config.yaml
n_layer: 22
d_model: 256
n_head: 4
n_kv_head: 4
head_dim: 64
d_mlp: 704
vocab_size: 8192
activation: "swiglu"
norm: "rmsnorm"
norm_place: "pre"
norm_eps: 1e-05
positions: "rope"
rope_base: 1020.0
rope_fraction: 0.5
qk_norm: true
attn_scale: 0.188
bias: "none"
tie_embeddings: false
parallel_block: false
extras: ["some layers without attention", "local attention windows", "value embeddings", "learned residual scales", "capped logits"]
init: "uniform"
init_std_qkv: 0.0197
init_std_o: 0.00297
init_std_up: 0.0197
init_std_down: 0.00179
optimizer: "muon_variant"
lr: 0.00281
beta1: 0.93
weight_decay: 0.029
lr_head: 0.00751
grad_clip: 1.0
warmup_steps: 50
schedule: "wsd"
decay_fraction: 0.825
decay_shape: "pow"
final_lr_fraction: 0.0
batch_tokens: 32768
seq_len: 2048
doc_mask: true
train_tokens: 402800000
steps: 12293
dataset: "wikipedia_en"
Each number is 128 + 24 x the weight over its row's rms, rounded and kept within 0 to 255. Layers, rows and columns count from 0. The size above them is the row's rms in percent of the matrix's.

# layer 4 MLP down (transposed), 704x256, rms 0.169, rows 149-166, columns 0-127
size [ 95  94 102 103  97 103 102  95 100  97 102 107 101 106 103 102  94 106]
[[ 93  99 124 155 122 150  79 113 119 128 136 138 164 125  98 157  87 140 135 120  93 104 119 132 121 126 107 107 156  83 143 131 151  79 145 125 166 128  86 126 118 152 163 139 170  95 135 131 116 134 104  92 138 176 135 112 142 148 120  87 124 136 141 171 126 109 142 144 135 163  95 125 179 148 117  89 185 150  83 136 124 168 114 156 140 178 101 180 151 160 137 155 109  80 136 124 119 137 120 150 104 124 119 116 113 139 155 149 129 129 104 153 131 166 121 157  94 120 132 135  93 108 126 127 100 144 125  98]
 [108 111 147 116 162 132 119 139 114 142 128 145 150 106 143 119 120 126 159 127 115  80 132 139 130  85  94 162 151 133 117 148 110 157 107 110 127 150 158 168 119 142 138 115 132 135 104  96 183  82 119  76 121  71  95 101  91 149 144 116 132 156 113 151 104 152 102 151 109 178 149 111 173  93  71 137 110 107 190  87 117 166 148  97 106 127 147 138  98 135 128 124  85 157 140 122 145 113 117 165 124 201 148 122 117  74 105 117 141 123 107 152 102 119 128 127 111  68 149  97  96 149 127  98 129 119 134 134]
 [138 150 190 143  91  95  90  92 104 112 114 149 130 115 145 125 154 116 142  96 140  79 124 124 129 144  98 121 150 106 143  87 116 198 135  87  94 112 118 112  85 128 123 128 141 138 152 123 151 157 139 126 136 123 148 145 155 112 141 117 119 155  68 142 131 107 137 130 107 143 106 173 165 164 159  96 147 136  93 143  85 172 118 113 165 148 138 104 134 108 129  88 130 101 107 102 133 147  78 170 145 124 106 134 142 133 130 108 141 118 150 148 136 137 146 128 126 146 152 152 101 162 125 132 161 126 142 125]
 [163  81 118 136  94 137  96 153 147 110 126 134 112 159 125 144 164  51 104 106 182 100 165 116 112 122 139 151 123  92 120 126 120 163 104 155 101 145 105 140 107  84 157 150  98 148 131 118 166  95 121 112 116 125 107 139 107 116 144 140 117 141 137 187 120 118 164 145 137 115 125 131 108 132  96 119  87 147 104 138 132  99 136 105 109 152 122 186 106  98 130 154 140 151 144 131 142 143 127 165 134 152 115 160 114 131 117 151 133 105 115  88 137 147 141 139 178 118 127 153 103 101 125 105  85 115 159 119]
 [142 123 122 146 114 102 162  79 134 101 138 104 112 103 113 119 111 117 174 133 139 105 100 114 116 130  89 130 128  90 169 134 113 105 168 139 141 117 135 116 116 139  76 125  72 138 104 120 143 114 110 114 158 174 115 111 139 107 178 147 161 104 135 136 118 107  84 155 119  83 125 110 177 107 128 119 125 102 168 130 144 117 100 150 147 138 120 131 142 117 143 117 175 105 115 132 145  91 117  95 129  93 104 150 111 126 140 144 115 147 113 163 163  90 137 129 107 123 146 105 104 111 100 128 128 120 127 123]
 [133  97 148 140 158 151 116  72 123 175 139 145 118 155 155 148 131 131 144 169  64 121 119  99 145 157  87 174  99 139 110 107 147 173 109 115 176 100 119 151  82 160 109 124 114 156 121 110 143 140 125 128 145 137 168 136 136 146 153 111 147  99 123 104 138 112 143 136 102 129 116 122 115 114 122 112 155 140 177 158 126 160 136 161 142 168 129 134 119 149 110 109 119  84 139 159 145 123  75 154  78 144 115 122 145 121 146  88 137 120 141 144 146  86  89 128 145 117 103 147 119 118 139 139 108 118 159  94]
 [149 124 130 111 152  74 107 159 143 111 116  97 185 181 143 159 120 154 146 154 134 136 100 121 158 116 110 140 144  79 123  87 138 130 147 122 159  94 134 120 102 140 140 143 140 122 131 111 105 139 130  92  70 128 126 153 121 126 108 148 128 157 145 159 132 142 164 113 101 133  98 144 120 132 149 107 117 141 125  92  99 112 153 100 135 103 110 181 143 151 164 149 128 114 161 127 164 159  89 137  93 189 166 119 122 124 144 123 128 147 109 118 135 139 126 195 165 155 150 128 104 146 128 108 143 155 128 129]
 [129 102  97 130 134 144  98  84 159 100 165 111 107 151 136 132 165 156  56 122  96 131 147 100 140 157  90 134  93  81 157 125 143 140  98  99 126 134 133 118 123 123 148 146 116 104 119 125 147 111 100 148 106 147 143 105 106 117 140 141 125  96 100 114 122 119 147 126 131 127 123 105 120 132 122 134 171 161 132 133 145 132 150 133 108  92  92 152 140 172 132 120 121  83  62 158 158 117 146 117  79 127 105 188 110 146 143 141 148 140 140 151 149 120 144 107  98 135 128 103 121 167 149 130 144 173 108 121]
 [111 153 139  93 126 158 189 142 152 115 114 170 139 152 110 172 130  99 144 174 100 144 146  92 135 114 152 140 113 126 107 136 138 135 120  99 165  92 124 126 125 119 149 127 123 164  99 162 162 129 127 124 135 114  79 116 154 150 114  97 159 148 125 155  94 164 152 112 144 118 122 121 157 153 130 186 158 146  96 135 123 138 119 124 114  99  86 133 155  86 117 129 120 132 130 123 118 135 146 148 119 117 121  92  89 122 122 107 160  95 107 165 100 126 133 104 160 127 163 119 157 110 138 156 169 145 104 140]
 [153 172 151 132  94  96 122 209 100 157  98 160 140  87 137 161 112 102 112 118 137 128 146  61  81 131  65 155 140 135 104 104 158 135 126 122 132 154 153  59 111 124 137 197  98 155 131 146 100 146 117 105 123 127 105 149  93 134 112 152 108 127 132 142 140 152 116 154 132 114 173 138 121 136 158 134 158 124 138 136 151 115 150 154 141 132 116 108 158 135 126 124  93  96 132  87 123 126 123 136 186 123  99 140 118 162 172 139 119 167 123 170 147 144 122 133 137 146 170 102 152 132 117 122  96 123 173 146]
 [119 140 128 134 133 116 122 150 113 146 143 139 122 124 121 127  83 160 146 101 114 134 108 170 150  96  97 128  65 139 149 122 134 154 102 155 156 104 181 177 107 160 107 127 128 117 127 154 121 114  97 149 130  94 106 125 146 128  75 144 159  85  95 155 111 123  67 126 145  88 126 139 141 119 127 104 127 127 133 130 121 122 133 135 135  74 140  98 106 161 114 125 151 115 176 123 110 134  79 142 142 137 141 165 125 134 114  83 146 127 132 139  98 149 137  91 140 127 145 119 144  92 169  94  81 129 132 184]
 [168 143 144 112 144  96 146 124 145 186 128 122 118 153  94 158 129 112 131 114 121 130 103 135 136 117 108 144 112 161 115 136 123 112 112  98 162 143 108 138 120  96 144 170 151 120 147 109 122 150 136 166  79 136 113 135 117 111 108 134 122 173 128  97 133 138 141 100 150 104 158 122 117 103 139 131  92 136 131 151 105 153 139 141  96 138 134  70 149 123 154 107 132 135 129 110 118 115 137  86 119 112 124 116 109 120 147 121 139 152  98 128 141 128 131  63 135  89 120 105  91 163 146 110  90 177 139 120]
 [ 79 142 105 111 130 142 124 162  87 103 103 116 152 113 150 130  83  98 132 132 133 105 110 137 123 135 129 159 110 150 136 109 130 132  83 110 188  77 170 142  92 136 158 138 117 144 121 129 113 107 133  95 145 114 114 135 121 123 154 111  90 140 100 140 113 146 157 169 133 106 126 143 106 132 186 113 130 178  86 164 101 101 158 140 138 172 101  90 108 141 119 114  99 114 121 139 123 133 126  97  98 163 146 155 105 156 143 132 137 168 119  92 129 137 175 145 111 151 181 104 145 117 111 125 143 145 146 141]
 [138 134 134 122 129 104 151 106 110 129 154 146 145  75 142 125 152 159 144 162 167 170 113 183 152 131 141 145 141  40 123 124  98 165 150 100 159  94 102 137 138  91 121 153 152 115 127 146  89  95 119 152 133  88 145 137 104 142  79 139 114 112 125 116 143 137 124 119 169 111 125 121 126 101  96 117 109 151 112 125 108  87  97 139 104 119 119 149 132 112 115 140 145 149 117 120 153 187 119 138 164 134 145 153 129 143 129 145 150 166 118 143 155 108 129 135  90 144  61  86 157 143 133  96 140 143 119 122]
 [111 144 127  87  87 145 133  90 132 152 148 167 101 162 181 125 127 117 171 137  98 140 135 116 159 135 127 119 124 152 154  96 101 170 112 143 162 152 154 113 122 190 137 129  96 162  97 133  80 164 153 106 129 130 173 166 129 129 103 180 114 167 129 101 107  91 151 105 145 144 130 120 136 130 134 101 158 154 143 145 106  99 136 165 130 111 131 129 133  88 104 143 140  69 138 179 162 104 125 143 136  91 121 141 121 142 155 121 148  94 157 111 151 141 125 127 123 139 122 181 124 125 137 164 134 164 128 164]
 [136  98 126 102 146 125 118  79 116 132 117 116 113 149 119 111 105 155 111 146 115 125  86 101 142 166 107 150 137 146 139 133 147 134 156  93 155 149  81 113 119 104 121 139 119 147 117 125 138 153 151 126  78 110 157 101 115 134 117 156 109 124 168 178 135 153 110 110 144 139 127 124 161 114 133 102 123 122 135 151 122 160  91 121 140  94 194 155 147 121 133 119  84 179 111 142 179 108 140  96 172 157 124 128 162 104 128 108 126 128 139 126 130 128  89 117 124 134 145 140  97 123 149 137 158 100 123 123]
 [113  89 104 147 150 152 116 146  89 110 145 145 125 172 108 122 168 126 165 120  93 113  69  96 132  84 153  84 174 158 130 135 103 147 161  89 120 110 122 141 116  92 123 140 125 125 144 133 110 124 134  97 121 109 153 128 142 123 192 115 125 121 157 144 119 159 124 107 157 138 125 128 126 123 167  92 115 119 140 120 168 143 135 145 123 140 148  91  99 132 142 131 108 102  90 151 155 145 117 168 140 106 145  93 115 147 118 112 117 127 110 138 100 124 149 102 168 123 158 142 120 128 121 156 103 161 136 148]
 [157 144 101 108 105 103 121 137 160 116 124 128 142 132 131 118 169  95 142 112 154 136 135 167 160 116 120 107  82 134 132 134  84  81 147 123 140 111 127 133 114  55 152 128 118 104 149 127 163 132 100 119 110 116 180 170 127 132 119 180 142 144 107 135  80 128 107 108 106 161 133 104 100  95  86 150 121 123 147 143 112 117 117 108 101 154 134 102 146 124 118  54 147 149 141 107  96 153 131 152 125 129 138 138 183 129 115 120 161 127 116 146 111 110 139 148  82 132 190 116 145 125 142 122 134 119 137 133]]
# layer 4 MLP gate, 704x256, rms 0.169, rows 150-167, columns 0-127
size [ 94  99 105  93 101  98  92 101  98  97 104 102 104  97 108  96 103 104]
[[148 124 193  61 125 125  99  64 114 167 142 136  89  83 135 112 120 129 150 114 174 145 141 150  88 198 123 143 126 144 143  75 147 111 111 145 141 127 104 150 114 134 158 110 124 131 136 131 141 137 170 130 114 112 156 126 116  97 119 146 146  93 133 129 127 142 112 111 158 111 145 134 140 132 134 120 159 183 131 164 116 158 110 134 168 132 120 166  98 158 100 128 136 133  75 152 138 152 138 120 144 143 119 117 145 129 133 134 162 112 115 124 139 113 160 113 127 109 161 176 140 164 156 138 120 129 169 121]
 [ 94 136  98 117 182 130 133 155 111 134 126 108 105 100 161 102 132  98 135 151 118 107 132 132 147 115 176 168 100 164 123 132 158  93 142 128 130 137 149 109 158 149 119 118 193 136 148 123  94  88 132 138 102 135 141  73 104 167 116 138 116 144 157 140 160 100 103 113 171 122 141 122 145 135 126 102 179 145 127 165 141 115 102 165  83 129 165 147 173 161 136 135 125 109  68 125 159 126 166 163 145 112 120 105 135 120 148 120 140 147 154 128 148 115 121 119 137 172 109  93 117  95 113  98  98 119 132 125]
 [101 115 164 116 154 102 146 144 131 122 126 134 160 123 117 121 139 124 113  97 135  88 110 113 121 127  89 144 169 102 127 152 100 157 141  85 114  99 107 105 112 115 119  95 152  92 143 117 148 112 130 136 112 134 124 115  98 145  81 174  85 154 124 113 125 112 142 136 119 141  97  78 149 112  73 135 126 114  99 146 139 140 173 157 117 140 116 125 138 112 157 123 122 145 109  64  68 138 173  67 131 122 135 134 117 130 132  95 160 131 117 117 102 115 159 121 119 121 139 133  99 116 101 123 119 148 119 160]
 [103 113 146 134 117 110  76 145 135 136 138 128 130 115 146  90 142 115 122 111 148 115  74  98 133 112 145 113 127 138 113 145 111 135 116  81 165 122 146 124  79 146 128 103 124 145 175 127 126 129 113 168 100 141 175 137  89 101 124 106 138 124  97 100 101  97 139  73 137 142 128 146 142 110 128 132 138  99 172 109 138 110 121 111 139 116 107 158  74  83 103 117 161 146 117 115 112 130 141 107 122 136 137 133 126 132 122 115 113  78 145  96 154 137 167 135 141 126 114 160 149 150 141  80 131 125  83  89]
 [152 145 142  96 141 135 136 120 108 162 171 130 122 122 121 125 159 149 125  92 103 122 127 116 127 147  87 133 117 119 113  80 183 102 115 142 109 155 129 196  95 117 108 169 141 107 130 137 123 119 158 126 153 134 141 109 151 111 105 136 121 136 150 128 155  84 113  93 102 132 136 125 122 161 188 149 143 132 159 162  54 161 132 159 130 171 115 135 127 167 137  85  89 135 139  87 125  88 108 124 121 143 135  99  89  97 157 114 170 125  92 121 113  93 156 124 130 165 133 147 117 130 151 156 124  77 115 166]
 [148 127  69 127  90 120 168 109 100 135 127 111 143 122 167 122 122 121 106 100 119 101 127 111 155 119 102 121 132 140 117 115 145 109 101 152 151 117 119 124 139 119  96 136 134 116  93 176 167 130 130 122 124 135 121 129 150 112 161  87 129 143 119 143 134 100 113 140 127  85 151 119 109 142 108  85 138 100 116 108 126 145 106 146 131 158 111  69 157 144 137 139  84 150  95 123 112 127 121 141 173 165 102 138 147 141 127 101 129 135 146 171 120 115 112  93 158 135 152  88 157 153 147 122 167 139 123 106]
 [124 126 159 146 156 148 105 111 106 136 142 129 124 122 160 118 141 137 142 123 172 136 123 138  86 126 129 126 124 143 100 123 132 129 177 160 112  84 118  98 105 150 103 148 116 118 100 143 108 111 160 150 184 122 132 141 125 120 126 151 147 137 104 134 148 117 116  89 110 119 164 124  92 125 111 143 111  99 133 125 112 143 126 147 115 145 145 121  74 144 154 131 136 128 146 127 136 119 123 114 101 106 123 122  97 148 146  86 149 143 148  94  65 130 118 161 153 124 102  75 100 140 132 152 136 108 139 126]
 [100 124 152 124 146  98 117 157  54 169 153 101  68 131  84 150 112  61 146 136 130 104 132 133 122 156 138 120  89 100 139 107 159 129 127 124 114 111 114 135 116 139 131 101 128  86 128 124 114 136 111 147 134 128 112 137 135 129 116 155 149 130 136 169 114 159 109 127  87 114 165 125 200 116 154 147 143 199 103 114 162  94 125 132 112 108 153 123 133 152 161 150  99 142 132 146 133  76 128  73 142 160 129 116 118 129 177 153 126 154 116 138 106 155 123 129 144 134 127 110 126 111 153 128 100 133 159 108]
 [142 116 107 100 158 150 155  76 128 130 180  96 108 123  94 109 143 135 154 137 123 100 107 124  99 187 155 147 150 111 138 125  97 135 112 116 110 107 136 147 116 153  95 128 135 140 123 112 116 141 118 185 103 133 106 134 142 117 130  95 148 124 127 132 140 117 118 128 112 118  97 117 172 140 157 109  85 108 101 102 102 125 112 131 149 116 155 145  83  67 139 106 143 152  82 109 123 164 126 167 121 127 133 102 151 119 107 143 144 109 145 148 111 129 144 130 148  83  84 146  94 145 150 115 124 120 127 111]
 [135 129 131 110 144 124 130 109 127 121 103 153 125 131 159 107 136 148  99 131 131  90 140  97 124 132  82 138 156 115 168 106 114 112 135 142 121 133 135 120 128 128  72 109 211 173 100 127 115 146 111 130 143 135 127 133 109  98 146 122 140 174 115 136 155 149 123 149  92  90 125 118 122  95 159 156 127 128 131 165 136 106 150 149 130 127 135 132 152 115 123 141 107 100 147 157 152 154  77  97  89 122 144  76 109 134 147 129 138 116 126 114 108  94 126 152 141 121 156  80 122 127 104 122 110 131 112 158]
 [119 127 135 144 156 135 145 130 134 106 165 106 129 113 137 121 162 147 109 187 142  96 112  78 134 152 124  83 133  67  89 174 168 147 111  90 131 127 104 131 137 114 128 114 110 147 177 138 136 109 114 138 146 121  72 136 126 143 129 157 107 100 143 124  93 128 147 136 118 126 137 157 139 119 149 129 147 132 119 124 150 142 131 140 130 128 153 107 140 129 125 148 116  99 105 146 191 130 160 158 120 143 133 143 129 141 130  99 110 142 177 176 115 101 100 140 178 128 151  64 132 107 142 133  98 112 101 153]
 [145 115 128 102 126 126 140 146 123 109 150 151  99 154 113 124 134 121 152 121 183 105 136 122 147 148 168 141 127  93 120 160 126 157 132  93 179 136 110 100 125 129 132 141 133 114 123  87 105 143 117 103 145 132 108 191 137  77 164 165 121 107 184 114 119 163 152 134  94 134 100 111 134 163 124 162 143 144  89 121  98 111 117 108 154 135 147  97  92 125 119 141 145 157  91 116 152 115 168 108 127 114 148  92 129 169 148 141 158 149 117 180 104 134 103 165 168 168  98  44  97 135 132 162 135 156  65 121]
 [150  73 158 122 133 152 181 161 168 111 112  81 124 135 108  94 111 113  73 161 115 122  95 116 101 129 158  94 122 152 137 135 120 129 123 160 127 147 154 134 123 107 155 119 134 140 118 127 114 123 107 140 145 132 104 112 110 124 157 104 139 140 146 123 136 101  93 169 134 108 146  91 120 116 122 132 132 110 137 131 138 141 123 153 164 110 151 114  99  81 120 115 108 101  88 109 110 111 106 147 127 126 119 121 143 112 137  84 139 150 115 132 117 125 160 124  90 140 131 143 103 108 146  87 102 156 127  80]
 [ 97 141 110 126  90 149 112  84 125 149 148 165 123 150 192 135 122 160 164 105  94 131 180 155 123 154 118  96 132 137 140  81 142 134 152 119 150 141 176 123 141 158 116 105  92 141 100 128  78 158 140 114 113 116 126 136 139 141 115 169 152 145 129 120 124  87 112 119 145 172  98 122 122 110 133 118 119 164 124 166 113  90 128 144 138 105 159 139 125 116 116 133 129  82 141 170 176 122 129 147 147 136 127 118 123 122 132 142 153  82 145 129 158 127 105 134 113 134 115 166 136 150 126 164 143 165 127 160]
 [165  87  98 137 143 117 111 122 159 146 129 116 111 102 135 102 139 117 135 123 126  93 145 132 123 129 112 124 130 111 130 141  87 125 114 149 127 133 129 114 129 136 109 102 119 120 156 130 159 107 129 100 112 133  67 125 104 146 102 130 165 120 154 130 113 115  89 169 115 129 108 123 111  91 122 125 145 128  94 164 147 126 139 104 132 147 130 119 131 130 136 108  90 118 119 113 151 140 141  91 130 144 137  98 153 160 161  97 162 139 138 141  96 100 148 120 117 130 131 125 121 149 100 151 105 109 177  93]
 [ 77 118 126 123 132 122 100  98  58  65 153 128 112 134 128 141 156 125 139 119 102 142 154 138 138 143 111 146 138 114 142 109 160 124 107 143 150 114 113 148 115 133 138 179 148 138  98 133 185 140 135 122  64 132 139 136 121 109 104  88 149  99 142 125 122 118 140  98  95 144 155 101 143 157 115 101 155 142 152 139 118 117 100 133 153  95  84 151 168 144 110 104  84 149 133 123 140 124  83 109 105 113 132 142 158 125 119 125 111 115 149  91 155 123 134 116 140 111 110  41 183 107 157 133  87 112 127 143]
 [156 149 149  92 112 180 150 135 115 122 157 136 121 120 114 112 156 140 159  91 108 137 121 105 166 170 127 153 151 128 115 155 125 118  64 106 117 201 157 133 112 142 117 101 109 167 177 140 103 141 103 133 124  98 128  99 138 160 121 147 129 139 142 146 137 102 109  92 110 136 122 160 106 124 162 128 116 144 111  98 112 129 127 151 153 136 134  97 150 132 116 119  94  68 135  92 121 160 132  65 151 121 132 145 130 122 101 131 142 144 163 152 149 139 132 153  72 110 120 126 122 125  88 100 161 138 125  99]
 [124 113  96 136  52 131 148 115 143 129 157 148 165 116 123  97 147 128  47  75 125 114 125 115 137 129 123 140 119 105 135 154 157 149  91 143 165  53 153 138 122 158  93 140 122 120 137 126 133  66 119 153  98 103 146 135 127 133  96 125 148 145 147 137 135 163 127 104 180 150 120  85 149 174 144  78 142 141 105 136 148 124 130 141 102 123  98  91 132 106 137  90 106 134 155 142 147 161  62 133 133 136  93 138 108 151  84  86 119 160 152 178 122 112 123 158 155 147 163 113 117 106 170 122 136 134 112 146]]
# layer 4 MLP up, 704x256, rms 0.176, rows 150-167, columns 0-127
size [ 92 103 104  98 101 106  92 101 101 103 110 104 104 100 104  91 106 102]
[[116 101 177  97 120 114 109  66 158 155 162 143 152 116 155 117 135 177 112 107 166 121 125 116 118 160 135 116 137 151  85  72 111 124 147 147 115  95 124 139 149 105 146  84 115 122 106 158 112 112 132 110 144  87 154 133 110 118 114 130 135 118 101 132 108 120 112 110 147 105 127 114 123 163 138  99 138 162 130 159 151 142 130 136 176 159 100 141 126 136 140 122 118 130 104 147 151 144  85 111 139 130 135 152 130 122 186 150  91 107 154 111 125 100 167 104 143 101 142 176 125 159 106 145 113 146 147 106]
 [140 167 133 121  65 111  81 118  86 113 110 143 165 114 131 117 138 146 143 108 102 100 148 113  95 137  93  95 172  97 120 119 136 165  84 123 137 122  98 155 123 123 126 145  97 102 125 119 103 153 138 157 154 119 123 127 141  94 181  87 123 105 124 157 135 141 118 136 117 147 118 170 157 152 148 131 184  87 130 118 142 149 126 119 155 143  92 116 102 104 124 138 156 115 157 115 136 111  99 117 122 116 151 120  83 138 118 139 143 117 124 113 110 133 106 108 124 101 141 123 105 162 130 141 137 121 146 143]
 [129 140 162  71 163 127 133 115 155 150 134 160 119 129  85 121 128 154 164 139 151 154  98 139 170 162 130 122 126 146 145 139 132 116 110  94 106 164 144 139 133 138 106 120  81 150 106 131 145 149 119  88 185 162 127 142 122 117 125 118 123 174 105 125 137 105  95 134 168 123  89 141 137 118 134 144 109 101 118 130  83 156 145  95 152 144 128 114 123  86  96  97  97 111 148 106 118 112 146 114 172  93 123 130 167 125 146 137 147 133 112 110 171 111 112  79 127 152 109 103 128 148 148 117  81 107 150 136]
 [ 87 144 143 103 123 116 108 137 100 121  84 123 137 143 147 113 138 173 155  60 135 150 170 201 116 133 122 108 132 145 154  93 126 128 140 152 110 108 116  95 129 117 171 128 118 145 128 148 121 121 143  78 115 114 115 158 137 148 150 145 150 154 138 119 154 139 163 131 148  90 168 127 116 103  84  87 142 133 132 118 132 101 125 150 114 133 151  69 147 136 151 109  72 142 153 148 168 168 165 161 128 144 139  75 128 127 135 166 153 123 116  86 127 113 138 110 116 131  80 133 145  97 142 193 105 178 136 119]
 [149  98 145 137  78 165 143 101 105 139 170 115 132 156 129 115 102 127 125 142 138 142 132 103 124 163  84 135 116 140 138 121 166 132 144 171 116 148 157 129 104  79 152 139 184 127 128 107 142 130 129 138 175 171 162 129  96  82  98 113 172 138 125 131 124 148 132 131  89 162 102 120  61 138 132 146 115 156 144 129 131 178 148 151 133 134 140 122 137 165 109 101  86 102 133 119 119 143 118 131  97 119 142 143 100  86 138 131 147 137  96  91 118 129 152 189 107 129 142 147 141 137 106 116 123 112 152 123]
 [ 98 150 134 136  85 161 119 108 139 119 109 138 112 142 160 136 134 151  84 131 120 124 117 117 138 125 115 150 124 146 139 129  79 127 125  96 120  91 141 156 111 129 127 138 140 139 100 108 141 147  89  78 141 119 131 115 141 120 101 145  76 114 111 125 127 157  98 128 157  80 149 174  96 115 119 166 151 178 151 102 102 117 148 140  98 145 136 133 107 124 140 120 128 118 171 114 147 141 133  94  75 117 115 131 134 127 129 105  99  97 142 129 163 145  94 166 107 168 156 151 135  85 132 110 120 148 114 159]
 [135 139 108  97 129 157 152 137 126 145 128 131 119 164 137 157 182 123 156 132 130 115 131 125 130 128 139 137 162 113 112 108 180 156 137 127 130 126 119 148 122 147 144 162 106 170 127  98 110 155 109 140 113 133 122 119 103 138 154 153 122  87 123 133 149 115 151 111 138 123  73 128 131 161  97 142 146 134 152 139 154 121 129  87 152 138 107 113 131 135  71 141 139 114 108 211 143  83 131 143 126 117  88 115  61 105 146 131 135 137 104 135 125  98 105 110 106 139 135 127 115 131 154 107 154 129 142 175]
 [120 123 116  97 120  95 126 127 139 169 187 111 104 135 128 171  94  87 151 121  54  91 127 116 109 194 149 119  97 141 133 121 149 136 136 152 122 114 131  84 109 101 149  94 129 143 119 124 135 132 118 122 127 123  87 113 132 128 123 147  86 165 119 169  80 167 130  89  94 144 133 148 169 133 121 104 111 115 122  88 152 152 116 126 105 137 102 170 133  97 145 137 102 154 132 164 122 134 180 143 137 120 117 115 105 164 141 171 148 163 125 177 141 139  98 152 103 133 137 121 134 117 142 151 110 157 112 154]
 [ 99 117 141 122 114 114  98 185 152 127  72 171 148 113 118 151 141 146  77 126 159 141 174 111 152  78 115 145 136 131 129 110 132 137 155 155 130 151 109  91 125 105 150 149 146 139 152 152 118  95 145 121 142 127 139 134 125 142 146 171 103 155 142 135 156 147 140 162 147 135 123 145  92 100 125 154 173 123 158 159 182 124 128 166 141 154 125 135 161 174 149 133 108 138 120 118 136  97 142 123 121 147 127 134 115 127 114 121 129 123 104  82 108 148 138 120  96 179 177 121 123 115 117 117 149 134 123 140]
 [132  99 123 143 107 101 106 130 168  88 127 126 150 178 107 145  88 153  71 156 137 130 128  87 176 132 136 124 110 145  87 123 112 132 148 129 109 164 105 109 136 116 143 148  86 138 153  74 135 154 179 126 157  97 122 167 111 133 151 114  92 155 168 114  92 145 145 146 138 119 108 136 166 130 127 116 117 159 169 117 149 122 134 184 135 116 129 103 136 125 152 166 162 140  97 123 136 149  96 137 134 150 121 121 119 152 143 109 159  80 124 145 110 106 137 128 160 167 113 137 111 110 108 176 134 110 100  96]
 [ 95 168 113  74 145 127 139 161 127 155 193 153 143 176 150 115 176 127 122 114 104 102 126 149 101 161 102 119  89 119 163 133 125 170 130 167 178 111 123 121 119 121 144 116 173 121 152 154 113 124 158 138 132 135 111 172 113 114 113 177 124 122 117 158 123  98 155 121 103  99 103 105 131 117 160 176 125 100 126 157 123 149  96 204  88 118 121 122 137 125 107  88 119 128 134 127 140 100 161 139 159 133 112 102 151  76 154 119 103 150 133 101 119 136 150 144 119 147 125 134 139 150  84 101 103 102 105 111]
 [140 129 123 132 135 165 134  99 163 106 129 124 105 115 105  98 108  86 118  92 155 143 143  97 170 118 132 103 125 128 124 139  50 161 156 122 129 123 123 115 108 157 126 140 128  89 149  90 100 144  95  95 146 138 134 180 116 111 135 171 127 123 103 161 111 121  97 151 122 105 157 103 134 135  83 142 104 114  98 105  94 126 170 137 123 104 167  75 121 115 119 135 134 113  84 117 130 123 134 163 158 154 145 107 112 102 121 142 116 129 121 141 143 133 134 145 147 102  97  70 107 141 134 119 146 143 120 133]
 [113 154 110 133 127  66  91 117 118 150 137 112  86 112 177 136 110 100 140 135 111 136 183 124 119 101 148  91 139 145  85 117  85 120 159 118 124 144 143 126 127 174 159  98  79 119 183 100 104 105 172 156 134 128 158 164 117 131 125  91 119 140 137 102 112  97 143 141 129 133 108 126 147 109 123  82 143 113 138  91 172 118 152 142 109 144 185 114 110 161 130 132 144 130 127 116 118 115 134 117 116 141 148 125 130 131 127 128 169  82  98  71 134  95 101 161 110 101 117 125 122 157 118 131 109 118 148 152]
 [146 129 118 163 159 127 131 174 149  75 143  99 129  85  83 156 130  86 108 111 190 132 102 134 121 100 149 133 151 110 123 186 137 107 135 120 107 107  95 140 129  69 139 141 170  87 161 110 148 112  99 123 153 141 141  99 122 144 118  87 110 115 129 144 143 151 121 158 130  92 146 123 123 111 129 134 106 117 108 105 129 152 126 131  95 175 139 112 146 161 165 113 124 147 115  96  94 153 144 111 133 137 146 148 117 126 116 165 120 132 128 149  83 133 128 138 132 131 118  72 125 167 116 123 104 150 145 120]
 [155 116  82  93 145 121 143  90 123  46 105 116 129 100 116 149 114 125 102 113 124 116 127 114 151  83 132 123 136 106 125 120 124 139 114 137 133 128  80  98 148  88 154 102 105 136 127 132 120 136 107 168 122 168  61  71 122 123 152 116 105 114 102 148 130  97 146 128 151 111 156 149 132 144 122 139  89  94 188 168 139 152  79 157 115 105 121 124 143 106 166 122  98 146 159 153 158 169 143 100  92 150 105 129 128 171 140 113 134  98 180 131 108 129 121 117 184  99 121 156 176 103 130 132  98 135 125 105]
 [177 152 102 147 121 140 135 126 147 175  95  93 151 130 153 128 110 118 118 106 169 142 126 111 128 146 159 136 125 145 189 139 101 106 108 125 103 140 109 130 125 124 101  97 117 108 177 132  92  94 134 108 159 164 138 114  86 135 156 154 119 163  72 146 113 111 125 165 139 147 136 142 118 106 115 144 103 105  79 102 129 111 156 130 105 159 156 116  71 103 124 148 149 113 155 146  89 127 154 122 163 140 120 103  97 157 144 104 172 112 145 180 111 123 101 125 145 143 166 204 103 119  88 127 177 159 122 106]
 [123 151 142 133 108  94 151 161 105 124 168 131 106 135 106 116 186 105 132  92 103 117 110 115 152 114  86 130  96 111 130 155 102 142  97  74 120 134 145 133 130 172 127 168 135 142 136 163 134 142 111 137 115  96 116 184  83 142 162 108 108 146  91 109 155 139 136 141 112 170 160 127 105  81 142 111 105 142 128 107 137 122 151 106 125 111 165 103 118 122 141  89 105 128 104 139 101 140 146 101  99 114 122  94 157 122 150 109  80 112 150 148 143 126 122 119 133 137 135 133 128 131 182 136 152 103 121 106]
 [123 153 121 133 156 132 130 132  89 159 146 111 147 145  91 184 110  89 153 130 135 109 112 152 109 149 149 136 141 127 144  96 146 145 124 140  70 101 125 125 108 123 116 116 141 154 110 188 109 153 158 144 123 113 111 134 137 164 166 161 100 114 130 135 144 147 127  99  97 132 123 139 119 153 151 142 106 123 139  70 112 136 101 120 110 123  88 137  95 112 157 127 160 109 144 109 105 152 153 144 172 172 105 151 155 145 154 121  87 112 121 110 156 147 102 129 128 165 149 165 146 141 127 164 157 157 131 160]]